{"num_hidden_layers": 13, "hidden_size": 576, "num_attention_heads": 9, "num_key_value_heads": 9, "head_dim": 64, "intermediate_size": 2304, "vocab_size": 37265, "hidden_act": "tanh_gelu", "norm": "layernorm", "norm_place": "pre", "norm_eps": 1e-05, "positions": "learned", "qk_norm": false, "attn_scale": 0.125, "bias": "all", "tie_word_embeddings": true, "parallel_block": false, "init": "normal", "init_std_qkv": 0.0186, "init_std_o": 0.00364, "init_std_up": 0.0186, "init_std_down": 0.00182, "optimizer": "cautious_adamw", "learning_rate": 0.000516, "beta1": 0.95, "beta2": 0.95, "weight_decay": 0.35, "lr_head": 0.00551, "max_grad_norm": 1.0, "warmup_steps": 203, "schedule": "wsd", "decay_fraction": 1.0, "decay_shape": "linear", "final_lr_fraction": 0.0, "batch_tokens": 131072, "max_seq_len": 512, "doc_mask": false, "train_tokens": 856600000, "max_steps": 6536, "dataset": "wikipedia_en"}
Each number is 500 + 40 x the weight over its row's rms, rounded and kept within 0 to 999. Layers, rows and columns count from 0. Numbers have three digits each. The size before them is the row's rms in percent of the matrix's.

# layer 7 MLP up, 2304x576, rms 0.0228, rows 1730-1778, columns 0-143
095:516463459468574492504453461528500547515410483555552493492485448564525522516489508509442471571528520449509500535553493598522552516471543535515499538581491489569518524503528526469528453574565518497429518408576558440489521475537465503501428420528510452467526475502525491482497537524445462513518472452536497581619450447511557505509480448490438497591513503523447493521504535462491532456434483520535475540451577498465475507523470493548492
111:537583540545503456491575528494496472477437547403485554542500460516396545421455460531426504436529506501457537495528517493504479518574499518433498534473502571545546521512495519496502515507498445500522495507482502473464488549551492485496538453550429475494460621475491488484470509515532400556503542486518452514495459436532516497488490477536561467465471556528467616496514533471486474496462526530468502469459490512493524538430502517396524
104:564422511477541566452499418576502503504527566478486551514535508526441483461481477508469475479456512493475456542464455580489473418584548506484514498600436484510460451494452498494386534438482556454473519509514489466468492579493515489467467458493500508443491559522449488493514491467498435502555436485495494475491441529443502489502465462499563474430450590518493502506445387519566497540470549561493526453487511534504524566468522431509512
102:547522531490519542494483500465464397450459478516484511521584474592517447486492531486471583508550583490452485487481492496471498498492488448474501472497445544490485542521443467528471472455512419465545479574445554455513531482546497551577441442476441443471519483539461542553563473577555516500482470498460495458481512541483483539446495506536486450509457538501452532433594550461542519458470522408557470451503577472467487535469566584541501
104:472437480524502482502474489444472571456416533495451568446438511507492500481483486533461498528598520519443456443498564493515515475475452473478599409558486482521502449454465500444500477446488514473521469589546580472484512531472520532444575497566410566542535432535522460507492465501524556462433450479555536475398497412432512546454478539564479426499442498503468545476526461528533435520483517475556538586492519546529489592391523506491507
093:496438523497480516415492476478517573487431492529449587529498512537591513470513531533461527501514489439491474481528473467596500521570497513435517610491503520485493467472502556505509436548524507577486402449532456470494490444472547521498588480484445503449552505582510484531480544472438482478545543482486414472440546482471500524476475514511531509490470538463486531459487481571524459497416551568538584472441466530501585557521529451449505
109:472476522540521476449564458572466534490488456487576489481498485537525569493431460441496490464503526491449522491476494484445618473484555496451531536493435501526463419522540530494565504599400523502477467517497466486424502477490467522533502473573486574477577509484507482492473485557475500526466511493487556454462523516484466471494509475490454475538459494483474512539507471500492463448444510530465479466484468511503571414496571471468520
118:477515529507450511481458518487534571451476599550458490560519393518454462526519520518502501429468524438546503458523537477569458504543555495465503498554503508474454568548501497529551468480440465505533551532494532421439464533542504537418554524534480515523531523501491468515452485496460494497487461587513508493495475498516512489495484473535476493529475522462423525504510423479454545463495542507558492472490497502472523526462536455498556
099:528473446514480523494514463452450480428505480580479575542510458538553527490462528505534476543465514442551455520420511559591458465473457452468560473454412548475569528521536450477487532440505531549463564523460472512378500514455561532492497510479473490493521578476485520502549462473571534540457525481529452522487506512501493523495530449521449481488538476451495491482401495429487428517491551470506588595551486606479512421465441494600427
110:519571519496576531488480475485493458475534505485459450503570452550473461482486554480540441501544503527447404537494424529520498502481500450479562476475558564459535562533489432493458437514485551510529531603500515427488517538502574499533556486516415474457507481521484476494552430476411521586419554465519459426468505459474478588430507468511576462487522489513527465499497446477484550486506507517512499491419499458536513486526531471523519
107:560521496515526521455497511480497550506476531533577582598460414491543510565511550556503460469467547443463540477497530462472499433486465532433529494520474473531547498531514520465483520489545551529455495475479563501488535515579497545442595393529451494464462524530493528496481550601550481502541582503513530457529459483474508534479489589461540482483491555504455587513521541546496444492498533463417561487528549535471494573487453447410454
103:544479445460511474434455583507511438477570508501443546437571473496481457470498478514420530525403537481531532546454460499610480452484491470433488561470507495426540513495552495475484507590503543487474580514530489470505425434513476535539513531429468455531597531528465527403468474577548501496550457438520470458501459477485517539493508560501505508530443542449472555502524421509484537502568507486429545521479456519495526464434537499485516
092:535565487497488569444456464511529549470482591468508527500552475525522469475409519413514515473484519386546469493442475466513440457551579498603472451565414468526486552469550479501395569547497539471522504477522508418524490553492568499508488441468488490499464516501441434491519470540442472476449479480509447555476489570474521508463489493504543618519459586454411492521470497455456558491446521446546471526516518504506541521533556412467539
100:523491491484570565504542429481572417491522491500522465460560414512484603479532536482441470450525559506499508530464490506570508422529570520440470472542490405441532505560498525425497485476518452527526515449515522577452475585512484430455506524543496562460595583491564518458510434495510500573509518517499509527551485455523455482527530431541467553500416585524522534509488431530504510507435534503556538534505513555485563524558534515511555
102:473489466474563513505453463445595439511512529443522614436568465546550442423447507528515483503488577497519560426467496573529506479508481480554512528476534553569470460495478463519470540495555455533505542575532580546447438505464398472490528470548544500554488554546431559561517491479524473490424461466493503416452477470508513522576426470489506473517413459526513480575556550465510459454494521438563486483459482508412495453487488397515519
095:499536496497469447458518419504453510514517482484469489424501478456505510568508503474598481499504473531513493570487535439497465511457489522512516462585536521501532500543487494413555456528499480443559491489505482432515567573463476490524473470501464492462536473491547485545518495468522522455500511511574494518483480453556510521472542509558494510536535490548454519471473579429491448478499520451489499503508512536470515529491508443460520
103:492551562593527526493464493498482582563556463491519528509540417504467488564494482520463535439442566459532484480532527495524536487525544540456562557501470551457442545557516519526420482471430497529514535505551573451505481574482492527449446477516476488470524542475480499494474490519510556560490458480450533547440485495533552454461529465555477444506432494447458547436446553410428579498513572457576541491506480488511521495477471471542513
101:524529573533479462497488517450549510444433512507535463471438542549552568554524471571440562517571486443535441496431578397544468453535472470521528450493471440502509545498484520532526459502495531472478471462439527448485501479557575426487559500545458469497512517466509495507538438512519515489500521425599518535459521446506504500508456460540458521502504531470531441440553500447564484541493500456487538526431488446434501524474533492498505
101:493461486484484513490551526535509514484516489488485493498508541547455467468509539516434486498524474515517493485501485515535496460532485493425492464590496552439524461515405473505471543451464462495492532493528475511471481535546550481463521521515564547487592484544524561502458495519560423507448423492527530465520462516473511487430454528492451507456544465548462474465509439491489507482556500508519505577513570529453436438496478502568501
099:477476509496426560420472483509446497443452479498547470494463506520526504494528533492492470459486520455461512500549483449511506518466452579454548476485513528432468551470567516496499460582516448519504480546540502472458446448494413593533527503471505586527538444505526525577559517469426533518478484496488585421541513498566536530537522546520498533502513492496531498469406516507473529429523512497436527533450505458546529470548479492545498
090:516441444515532435447528527544460511458572573499502565561556515542522512458421491504468519538501478447448431477490509466516476519523478491419454444502562518553490470484538456540436533519475543554524509514537489535523480517515495544545484510470441479554479517516449512464494466431480499535532481565544473435462549501494531510450464524464480546442462486504460531512474493482539447575509517547458501530496495498466485589531488508482511
101:505472459476522531472468453470531469459486547470528466524457477536478383521478490538499476446529588521512564467481532450521452449487487543488480531539498537477495550550505486480479562590487494504492455456587501439411571506499462519445469440461555539429502546474452487540456465472450527481495478496521533532514459487465518508466528542591522514465458505539449495438485509524468562513442562485482462509467511537474525462479549443449497
112:479448489492529539399512504489485529441493476507548454544499468480487506469369508416427509524553492485432534504394417493505477483447524474476549468559510494472496478495541469444461387605515538456474486521508581481427504485560492510473515419442472533485550541478537501448556519480484522515511566476539503463511466534566491525462475527484577521496522490525499492515508514507513531500468541461521521572500508493553511471499490486539505
104:542549502507506453514451504503506456423573425447500490461547468520585552472489527527506526468492539516569559517461455523584496510532498531438508521515485558476539516491511503483469502525521465569489505491588501524477467556445424500496504477531503512548529487523504481509524512540509463549521456506532525477454503519484496524504565466562485492526538492527445596552464462440410515441471509513502519575476460481474472498442516462466488
115:490546499471537529409472510448583465517492579502537560453482492535474429472489457556424490544506530483494498509515560468466463439486525477482531565491516490537531524528498494496467460534528494481528530476576522467525534512485482455477476451565553559565557616496459449454456405554507510530424457487588559478488464489456546533484487567509521480460495530496532565518449525472486522519441508519470530505507495521512559455478570487512582
115:510473466462505464502497532455524505515491484513524569530485521550462495502422614553499471465535592550490523500440503521572420487538579449522512452515498530455506487517542450398452512476536507494452544520553472489446535518564593535548519396484514529488575591480501545556524519472535501452459380506550519510492520480468499509496498453508544563431409532606456513524440543479431583475481552471519485450457468478504462493490495500552449
097:458525473470511594506533492517524410486490499420496564435525447497480462454507506566515515414501538501517476487558530497577536528521472492541525446544440469487447501582498506426461541484520484523560551515541478527538532543469534471482504473484495514490542477556467547509489569516492514548493496506487506570516510515424543539464462537558512491486449490549441562525483538478543414494547508489550507449492522519457541545438537419467468
099:494488481471565564428537502517527514449433498558541466437577506538472544514508440526555479457520497531531415484519560464566503488513512480490587478434455497480556487517461473443405523509504505504475477552464578428505481501500502492532594485504452553500507440484462510536533478479478564497482515516516538454480541448460497514509461524478505512507519575518440468467485501476518491540472517500499442502439514430422491510446484573550563
104:536493481516478491482535472574509465495463478509568602494471422500494583497462551538539503510516443508484472454504508488474584504514527529471559532480479520452537484548403560515507485550505501496502464565460586423516473542592560542471580472470361494420511497476534484534543588551458432498473535565479546443509529619533549513513517476553549517547494564567498450514535510526493472463450534497498516517454421472475475462556446438511468
094:452470514490549498504523478484444523476544535570455448510479432510500446563503468504423462562555510489383492494546439435464488497553449479484575543597497468516482526568397503469517499454475452551475404470427524494508532455473506454468474511579509488529507496511521479532534484499411484457462457551495533463528469459461480566440460536528453485499428523514431535554564528489520536492493486462597522428433539495567513596549561499515596
109:452504521500474465448559532442466486467485438531532509509455507514483498523501430498478525431547501492485552502502494513513508472584477469503533529564526546560502520543543410473431543571481513498561464477508442541507554517554488571593476544536473521494579489536465534505514440489512584512466495568486482489538562453519523506527521520573512542458422520512484518453446483532393454455464472555501508533457488535575533559543542524473414
090:509490503601588427482569471502518520454567475536502418494539478492521457557494481508521491505487472508453530515497499483434482444499495484462495439483456443507485446520511472559504503535480475483555544471464547534492507476420481501510489446512537522501457524485506429544565515564445470479463477485504508467509464523540481475459506533471457509403542492506445501491440476516485500414439561512528531627457559484500591454523446478442516
081:453519556456416475438514537544520559498450454497474515472556408515505595527495573516536556484486599416456401473516505429572473530475471469511497506569543523443521527462524485513503434470549514431465479515468473548450560487574430492515472459491472485496491494520449441472419473535531516499486504483497507430601506540496529534509540455532589538540552457533507495469467504480511495528487522420471433482500472500387501447459480514437491
081:471533462498540526540490503479485537464516558478498525443516513645490509495495523476539470529465493482514529568493516535512607556514541507529494549518429526500474615510507506471531431382427423467574476503490547498487515583544417552481484422506522442575552544532485516464603405488519528475555442431538514492448522560513498534468501545503489489526525567488437435480520431466458418531531510474517478515472514435559541517442484515499527
068:438417496480495484492525505556488445451534523469451439554529492477498548404525423454486478489489491494564491499549520468480418465451499504569638556526607543499476461531502488446518419533469545498546460456479510501511529446413560552544483538519494545585468459531473459516540508544533580502486497508475551482428536525519429535518479462489495416526512535477443492569460470556444414435481500549449484463478563481536467403497463490513473
103:467407560469503602551477490504526548426485504485540444428526446474601479426522421469563502511509530496539544491482496518543496451510503515465558481564513495470458459497518511491501461535445541492543467497528546493469436537549419484515466516491483562488517472447508505522536476514546607518508505484460481486501516507457523534416486488516421551471498449484459483481485534473528509492513490471500505566510501503451489515555553447528489
102:513451464509518522492561551454560545548431487561470620488463512505479491506530571607542526475545532527490457509478493473544528444496521511493531416542454553483470499569512448494534530529468511511471483480520511472487481555559508441457490498476509514447458612522514500488540523452513509409497514482563507512558518433472578535494473457532484520539470537513508448487508465528428516542479497506488467500482532424535470546551393451483572
114:570520491534522490492560484539590555515531498523511547499529517474488495581516450559502534461493505491481481467503528494537505491577520525532420530515444470516530463531396453444442473465501490556473503445513484509520537559530467514475553428438497478512533513482483457571497561501488472540495587453529520483434564463484515528481458440505497529405463539530503578471453523455503557475474526594515502472454506450488480547491516482457472
081:516550480522442493470469445404505534451539529510486500612482475505495503514596464539472474423573515444500455527526496498496535497515550512526455514607453499524426532495485550498524473398512449465557388506485477462492526487514506484527429506556482557493440472495438452538592433494525501519444506451567503494437452501507457512486511497475534494496472475456496531452496501459568464431425515521474503540451427468517531528493463532464522
093:509482503529516470450462437572521532520476475511573459491440524544485511535427474507434497537501444503517539497522485489480513468470500474540589489472525549494536521517476484483485487571521508527478508491503481511478496472517441451453515535562477452578474458493550447519518564558545571482471492577510566530453548574475502471515506458545434472494548477502513483478539510482529579503411505434534479467437471461504529505554464477584535
148:553556510558457568495480526459562540496438488519510537543495432491487474477427523471434542479455556476496500479504541521575549512511526495489532544508439523435486528565491479532479475518447457527566539530571574427433416537565478546478517508561478519537563524483444475504535515509531518525526461498481486527468496475535518482451524449534421487520475478464473505469484479479443512554499505473555505473477454479461538511483499482458557
102:536478517562535492509523544477541549490501518463512509564414484542464498427544477493422549483524504433517519498534492446550538477500507512463551517547491522497513515587525515534463491565556550503459460445591591466509566578465524442527465537514479450447504544491482519563440387438481480489518475494489500551460516499490547499469518448473496561477481477515533502465514521463415529536455538489468530462436466523472600508493492467504590
110:561442470566549537439501476508562549478439486546559530488496473492452494496512557494453523488512464519481488526545508444471519437505487568537555572482488424430463517514488566542526501484543482511588466527480525492537443524500443499498516497490414554519549501465507444513474426524447534523473513488425530496455531520507545499458494566517467551436501647562563464465527496527429416497476555567488558541425539472506548487483503457485500
074:520522605505507492500510443496446495420491466538516515552588475482452499428499543477483527502479497440450509483487470517542462547502532533474558517436472452565463497485505426478481420546473526534496486527480490475465561460424495501499489463516476466486510475476421487510511507533518572554549527472510514502491436514530489525491502505489484461514473506475475567563505480468478487503481481564566535512525482434526494521518451496492469
112:478421482472541497506557545480479480381531490504517540510520485558447488537542464497475541399469523560513493538477411491577442450536458494521539514496473531504546447583509517459512475445531522548450519539551484524434450550483502567526536447568471531482444533576475530530453445509456447514522434482531557520518466532464498489474499494581564506481469524516459564554512467491493578496441535394551525579501524498542505453469559485445532
113:533577535494521506499549507520509531504515629572503527545553502436483418392485475562513512474514509473480462434480429563519506454500500555454501559535479521544441435526512424509513537480464457576521507506591494446518503558503463631455487470515490500533517463506375501531503421487447447435484534532445453445510494498424493533515524410545483546446483500497505594536470452494502503499519508463482500497507496591556518478416566549502501
124:518471497524551516485481480525489486383508473461481450527494448496443465481540450522397545526561509380430523462474537508526519463494429501530530486567488467549461586465530572456433489519510510509496522582543456489498522473549513530511492507582455466515535525559492482535486503544456530508514519428481438459470507421468519517490546452565484407484529519514579518406505435519476470518514510520491481494487530460470490443506532483486566
093:425550437502559505502487461428463452504521509518457479536512490606513457476442582508518466495539483500456498455488525401516559455473494513519570527461498519534469597520382521445532537493411452477529504582447518480481529492494496469528552449507506518472482514553449526570595474519487503483471489488517517460459486510528503495393482539475466532443526515524473492498581497487481500492459567519630546508471491474557562544464543428561513
108:537553425502506510492461480428534533475415526528538436420524545520455502509511503559482526502529487450536462527524479386518546480495558433512499564538458522437557523497463566481445468468444527482547456540491537474502507437452474529514458499530507461465494500557466490491505480469407519514509415550506483541504530485493521471511483540498562541535509462503451513438515533509456535427486493498546510497466452451424494498482464569452474
# layer 7 MLP down (transposed), 2304x576, rms 0.0142, rows 1730-1777, columns 0-143
091:490487470472516554503399488480528562460514525528432440553476583511455427508522465515505549541568516476494508512528479457526484517460489520479452514520512582474527448477476479520522530504476536536491502436482506495593484485403530565531511472463484459430488472540495532497522455519463501511533498519455421461510421504471395576507518456552454431524556501457492536455480476535466517508519492487549533530497466445495437479416550519507554
119:562483480535495578517509481563506515488535439485538507437544548518495579484492503544521484468478531492535485552641514463514481460498498578470494458501457516509489469488527536497462481460551516424563503517479515476450456514530470486464521550492433502479429555453571492516579488421446514504546515518517506432492506457483497377452573513554511560445472545501461501505483590497539491410505488454439494486448461457520497479530464498505443
106:544491511460493509525488509506500473410552439500552509562564474461495521499527480559439469550470474447528545499492466496478471481511536497528492511532456559558473438474513563433512549469538582475479523578577453538448456474473586527553450489524529515475514496565530462431535518564500498524528463469447498538526521463529451476507539452537516493546427490528448483576482530540521600514510491473522466517492442494490487481483497482455478
107:487472452507449528479478473467516520435477511482499502477547480587579525498549452459520505493567467477550527531404515459502460598491489554524466508494560523468558485535500467484479423562557509508542472476490469490539571441593490463524481502479508502579544508503487511489480501497527524448523508493503462467483466550485495534473426504504498457488479481503495484498532524545539465505532488481551411373500546558485443490527519559476483
109:486545483477511533498478506488446479484508419441480521487495532496499435506505528495508505461415515522514532498438488549531468528590490596520507503545467408518497534518457445436504470515560439462528461450515472456467562482524527477495523495462588517468495513486433588473516495508508524521472505559486473488533505525457476505513454470490490434525542447495511495462466486520535516592516474451514502504540517502572470586556512505552400
093:612495496515516470522492501525493562500498439424541513580475486501416514472540460496505561551437468511458500432584514536529531522614553455537502474533498536535513462480510560471423551491531492509458516535452424491435501456414450559545443500471508523470500437504458493490513449496506482609540432451479568505509497472502509427503449558476513480463539515514471501452405476457487480485516445451422530511495503367454474496514479550512525
120:434472549540580535482552509544625454551524497455535506465451434465589527485505484443486499532452534447450541476469469467544529530572504475554517500432459517525516529507540538471547452542529522504422499466510498444538481448520473528467506388487542552508489495473538550531571505481490477507532440524537540510495486496536505504562561476485529532534402544496432453497455433460497513482483509525532517515481422516418491480507557454466466
072:506589490569527563462510479503506527517515474473561523459456392497513513454494445483518522424452560539489474494590501575514513461526470509504508503570524488505464486569490505531474485495507513518481515527552549520453456611530452446463481467511492541477459496439511459497542483490505503492519446500501480436462492455455628342454513474528494517451465510512474499509471506466488509473505520473515500477551521536507552524479480500531518
086:507457545528483440519526528515466539485518527512492564480536535497502581501462574535512492533522496503462530500518580543517519533471510477513445520517520508481466516559474503463570539450439479479487508447422486492507555562520532543433469594513467519470498467567505556523572568489470488500417462416450510534454525422543466512471418514460429623521485451495517475497448507480553519490425471515486474491434563525457500506492489436565572
130:486482474460513513529519508481456469503503557477551548557523472542432471466534501519492545506450518481503502508423505457517509497554518490527481510495576489507542525530442545490494562508532464452548558493479473514508494514504558519500445556511505550426527507460461530507544461475456540498535447509518517547524509471514475488535409460508541526448502538487533467517505454515439510510486495502497504436464530528560513482512533458462489
122:460526493475466536469404463440538484473531476483497518523514523525474557481429476545502472544476545470541549474553528453537527509524492567525483461508497504539496505492460501499540513493478444532490493449559503576466479522467519522459529541473523468494487518526525490515454488475528484466478486477487479469484540584492456478508537478556517528491469495499500514540477556499436471545521483462535453414443472509417439581468516474563564
094:529514434478541456540448515503585451553495537502491470459597471476423501482475610449443515464511465555505461511466484544480495476452552502438494496553568501529520513507467493422456441441491543512473499524451508469518513488487541501530485517524503539511500494564449453582545505541462526559451496506432507519504471490588478437464460503469459527496480491488518499530505528540473476496462445481467472491463558541531512595516494441488495
083:475502522537490463561521544516473519551505474493572524587515453496499509488540534505578532449497538544505403491532463536458560517461515500521474477510478475512473513497543512517575456496531484455491522487540433572513498473477560450523472495509496462541504468477621533476545492473490528508510528478469508554538509504474559433543509569495501484467476500553470512467531496584493499472456449549517527445537519438473528509489450502568452
121:512529507492489440498504454525516572562536546442454514516479509444543447501473448516452501547508454489439467477508498459481520491498494483475463543459444550501453487499515496502521410511583521562467474524535528487497518508510464480561518555497436502555594458530458402534458538470493537532460477416468532459476504469500479568481510571539431525453491491368442449487531537495549514484483449565450401527539499511466467395575514460481517
103:477521535520480477516506552469571538606543473453501460528479523524479414469547509448419516557516416576487552428541518542481468531549429548501509490532479508568544566458481538473530500570515469534557505451502507477500392530565515518454472494487485497523498486490491517566523469529486521493461609573509450560388505550441512474535525503423416551514417496503500520450507569530562522562487501513579413484456513458433504466466482526541544
084:489578503529493487506497478437544478507483434468457552522427517484517497500500479555527504514401495492520557495526503511477500483482415510420476423500518541444480496469552502452524542461551437493417471452530556528473492520493510531478502522538444575451501487496593532439500502450535495424468524504458557502527550561473480455581470508511552514531521442513511409605415441513517499558440433579467548470545526522525539537533476548580475
070:515577539566496503505516442487497526471498465505538543538506385478501521541488509487483498410464519498506466483577494567514485485493507471482512498502449505492458475555489491552490505492473496521473536499544475448426506573519483474428484476483507541453522532446518450506511505519504481511441535460505537463471493494460549330502549488468491509518479512516478523479520528450506514465510508473552541490471459504505508544524497477523539
101:470459552430504430523467476420543552484486426557509477482508525527442531482570526480456517552499424504440544506544500508590543496483479468410474456484535539556494494503442551454547470497448475506578553534434461512555525529514519437484412536481524487446441491527497522511459511455505502461503494479531492442497540533530498418546524515484549495474507544612463468453537511541582537454517505483507477510502533491491522494586446476579493
097:539530547451469465482467509532522501547539459436518494482468512504487437509469459517483487446523459474526468461468432501493465406528474415461493524456488530472440542383495467521510531481520516458444513584490475555494463526582488547461518531516430491562491509503486385482618571511526498547514566527469520499470493466491547461531490494461512460511534570533524452546406485528457454517425468530556502495470474550536489539513537563464523
095:488558501474575516526445468482561455519460454455551512548457486489402548533429493462544493528485476547498556486460555491494514469427581491530491423462527526524473457482530427502462514523584523452462538459513444546482457542582528447459505533459547536447559547585462475481474525542467481521495480459475470521486429379491464452509547451586553488484512489510480555502533466508499447528459452512578488563547530513460484547515518515400498
085:493488526511415477503490435501546435498487496493446516520545514582514456473545477443514511536521549438479535491472549500492515473400443473519490507504493471446511524454459494455512527472557471492561489537487521528547534514415435539478534495526503473556479446542484496527527466536537487523467469476492506513415555451531542507440507485528546470509563481485507509531524427555539502483593478465497512516494481498437472494503555444506523
108:499465542454494495474453492506545505496512508522534426518513477512454447496500548491516535403480525547506449458498459443537468513543431507495528547506485465431476504478465484442456531537502516563551496446531499462547539511566436523436525553524582525522493487517441517577542504506458486430438521486537500465513520480483480516510474572559423555585475520440598509496452502477458488538493465491547546516426508527483460522534536420571549
127:523517421572494497504525461418484439588445504541539503501465480504460521531521508438492568478510510563505503512414505521457542532443495387516508429515455541497462527474513396538488530552473483488476515561506508475557601468529495484514505528434457485497530528463453499552557448531489432530459487494493566487478454523504472531500447581480483516517485557490539559549453488504447528432534430570465501483470538463546590495540494526480523
087:531496502510429517506483491530503504620533497542457502494503470512482482567562569449489475420384524510539446464536492585512467561453508474480482522476461488475492444475481542471511452487471475537510492521548407486493511513511487510467540466484478521490459486429448535526528541484473517545503497510530511523454528430499480419536490478513508507509451529530504484502493548551479480493510499529478518556414523526453504490434425536503480
117:494468480465560516601529417525438480536550409478472475563511607485531591556460487544570440426454556492535550456469507506505507514520531478492476524461536482515375570536540401518519462513534461533458460438516457527432534464462498576478503527550520516471452465471513517469513502459502490483478447554502511563495534457501482492509502477518480474481489465547565479460536479505540531447475477538519523484552421536487519516451476445511546
132:579440490575549512559567514539528532502460416571425443519493437453505581556548486496572536515406476503475467506429431503489517535411461429505462560549510488520473494422556508449526542510559487488528423436498468474479545476489505546546517575480495583482509460478491453514507507491476512496487551505538461449469539512528461504423522490562473465476536508489547453401484409460454481507479510522476460522455467558537521474505463551538549
101:447508483518482457427553504491538471519496514448516457591509447488487481551511515461540490524562351474487507437494501543477484481468491525488429587523481503503449517515471414494452498538507449545502496510505534527502494472539469439479488496453499549505488479507488515543490433497507499408482495438465469448509538519534454551489540556482521565500537496532519470481485485518417527582495525519520436470523528484559527517553484504554491
097:511447557536417515526504486545508486529479524502522501397476496532500438452555528519490467553520496530438567503396521478503489524481457550447482416496474477459478504483451532554472478480496472560531491578567529458522515503477490474477533522532509501500464474437529485525460450453407519416511543470519437579548509527433457528488534396487474458419433561456527505530469566477554530533499498480468560548479571548529507507506506454507523
107:568503548533445465409390459472570511473545474518508488523513488481477468469472512522499488522538584460468488539513466512515477551550590550531423519552492423474478527521541484526485519516552525455495515528513502489531468465426494552435523465474478517548490536500510545506490467489614524466556552466514533500420509401486455518420555426479452448543475531471495484475533492485466528494470515424511488479548477460474511492509499546457487
089:471469510513520477587472444567539535502501537439480448486502547422494565430563451535503465494487501462515537474473559450514492586487500508539454511503512496492469477482544523421517496470447531565544483524535486493551582420513449484539525585481586499548452452503490529533495439508502541446528440516504470483498469510514503542489439502505454464553558482503446497508579503539607484592481420436521503521469550483514498531452486492459479
115:492464470486470545544506476481613570464483494448567505433465451532449486553501473495528435605574527506501560520457509501530547532489498531449507425524493491427508550382486530543495510449470440515468519520547499465495404449427555487448557510557516510422447455497497474476520499516541479450520494480491500507471483513457476471486531415415470522559561478537533582471569551473510518515495461422493533525534541535473451424448520487581554
092:482496450491495583497516506478443543473438490500452495493535535524487461520520542482527509553462410443461463481522509452490558535545542523469502509506459497407512556573552460473498471482525539564502531489478486576559489514490462546521493438492512480592470445532440469485570465452472462529532505578472597521547542489485420537523456588533479469611462484511430489447467538497501500478429467462487497527535478477531473590443493469563563
095:454415503511568530486542529472374558433516536480499442482514533469569514425501515472453500595480477578508528516475397464508510504549440461507495502441541538549463482491492485450530508602532559525534473489503520493498526500508471499529534517525510453474498511531408490487545425467503552466512527537453489512482530477525534444548432448470539506474449566478492488483532469549538494557535464492482489483446409503483453486484489514473549
096:492442484515458515486539496441473512396432492527452447522521526503502526466515505513499455622544456597515478491456517438465473528492478515579495519461537494416443533549575494582469464528476503472515483636473523462569593451534480463518495484482466462480510478400548498447552510481578485476494493442461442470494512531501507518548432525518527526513460458529517474551506473552548473563578484572402527540449499518516415525496499500563522
068:466551521512518475576622506444541546478424440492529453483474524475507477552437534509459539425478577515488517534485517547477497532532455469465442500523447481464509498513558534538476549519517483523490547483560554467505464494554462442508523444456532487424526461522505517509540511485470430507427484457451477486485512521491587548519498444517502534404457522462496489463497553491529527468480549459598507486554532620426549482522534524489542
099:543560494535487518510588456455430456504557463536536483522475498493444573454412502479442492434438465501370611508525428505518450534476518516487460494507549513439462487467442490540541538541476436451446546600488546529487508489601476423492474492529523487478507564532477471441499502503470486567378541509562513500518458475481444440516499554488470473513453487481481473552485513463479526536476493505493441527491520431469497470509488519544442
102:535563522456434544512473509475462538446553506453471534495516442541501520479505438462496535512486491510507525524554510507482484537478447545483495513496478419499541528447467577483501478498518510424495489523578532543567471471441521524502518521527504528486506470471512464409489501531514472467618512507452529529365526524534480428481568523472500458448535493464460528529582565442488522373518472450428525473505454585495457449403458485560445
123:471475546507474515478481437478426478509482496577475501547495445475461499419503472575457520489488484513463557508482502488485471503537542496479506499485529496455560532510465491497479502549500611527447539505534554570485456438460493483443441493486436484483474514491470524480469467420533516540499446513492479489463481472521435479467536497460516466512523490513519424417472492437454398481480467431572500528503485475500510542466422455449507
089:480403487497501481504527485521537489511452502468488476406475517439490495470423536540552498549473496558474534404492472403459509522441440499459501487535536511521466502447490413502548500465471505541483471451436505589489489422570459533533477493469483497476479465610456491492457499542497525554532474481476444409600454452561524483480476520511431529529495474564396476506539493499607520530538442481449463545567516567445485525447559513515432
075:537545496532581524504530518506512479447525488564484427548470582520527452489496492479560565528535482481430508480510533585498474485476470469492503550492540440503393417454472496522530461591490517461475479493497568523538506459536474503541501529540496504507479497478479552497503570480469433468503518434463445462522545534441455472473453578497508480552527487551613439565452549539474503568480487474455520520486485513525492507582487518513480
096:503592493545506508501494444509466509516510498473517546479526382516493504514524519469532527388478540491504455519554513593477498507499533501464460487527438525475514463603498496507476496462504463522489551467535517492449483537508489482417501477519495507490516542408520512495520521523509474490491518485483507500471476494506568370477523467503457472486483519494480530496481532417490515493486528492598535451497484510486537510506529530451526
083:476509524547491507487508504485537457463459502529455513535526532456530544484438480469486534536483497471551470496606456424539475521464583502553515445442409501506585547582443515464529455477466487492519539519539465421461472551569483469481471473458518455486559459447527477453542528507524531468551470476480508450522474475488469374507493470470497439460571504492464542463486607478532462483450486475562516515491537442450454471496504539549460
110:506513518503474509425456524487557519469510486500549511476515516468502556490533478484481471541466452487491421528611490458557484521484495459538430462488529469546497528537515540480487542434490562504579540513549481378489478550436542581437478516512488428492483510443484479516514530470497556482586467478491484462458470474508473382482562419506488431427465513500561518537506497442507551510490524408512490501506474471438470458519538479509422
067:570535442484522517481494461468524477531526462500537500452465458493517521492460522457520526478498490533504469537503522473505484470508452483555485463546427526502473503570527448516505523491498446484518506482580543435513505537533476478437502503507504485471516522474528567539497430495442406492477526512529481486497525470490581405470447478477486579558451485512553431518525556468508546486482493469532465455462499515486509533492566440504554
125:479491482489491476512468450479569472555451469474489526520490493504491511470500587460482542475490504471563562494426544485472507448525471453467478553564518532476499498524490551534496504541472496478509468478479477554491484534479541456499465488489492509550440474545462506460540533501574490484460474540531557460497517511467479550481451497447461498538500500464457457436515485472525517521528482542464554479471500578494534443568478533524550
118:439445473469482566547518518520496495483487490462563464578486481558468438577522444492470517588528478502521462468501554456468564476466548544467511571483504531648553606471447514492488494534438527498446563597516449517451499423518551570510454491463503487481569533561526438482463571517443503470537507524467507521458494501493530477485533534496510509491506492458536503491461500483474468471459464479473559440498492495504532522581523451569514
141:547528488431501452525438492535513511501526459467433424445544491533487507488538507599498480540476447483494532491457553521498466508510497494525507447556618408553499490475470555477517543534565526485528505457559471482517523428447527556470447436563488450464498488556482477440519518543537493481462463439506482576457479482505485559499544557536486492497485522423472475473494504553460506506553506543514605497470476494379483528528486584496513
098:518468465536537548542468503432461497512545436495539527540512519480502563502459533489558520547483461623541551510507479416510496543517496517550561494449543440535466565488468405482464484518440496485500404498477457491496487496526497520497526498433550522460449516434468535465505458536475528547520508506451458457492388498502491517514470521495450483537555376456458497549518521461544555546529442508505427554488497437515439559522504409515526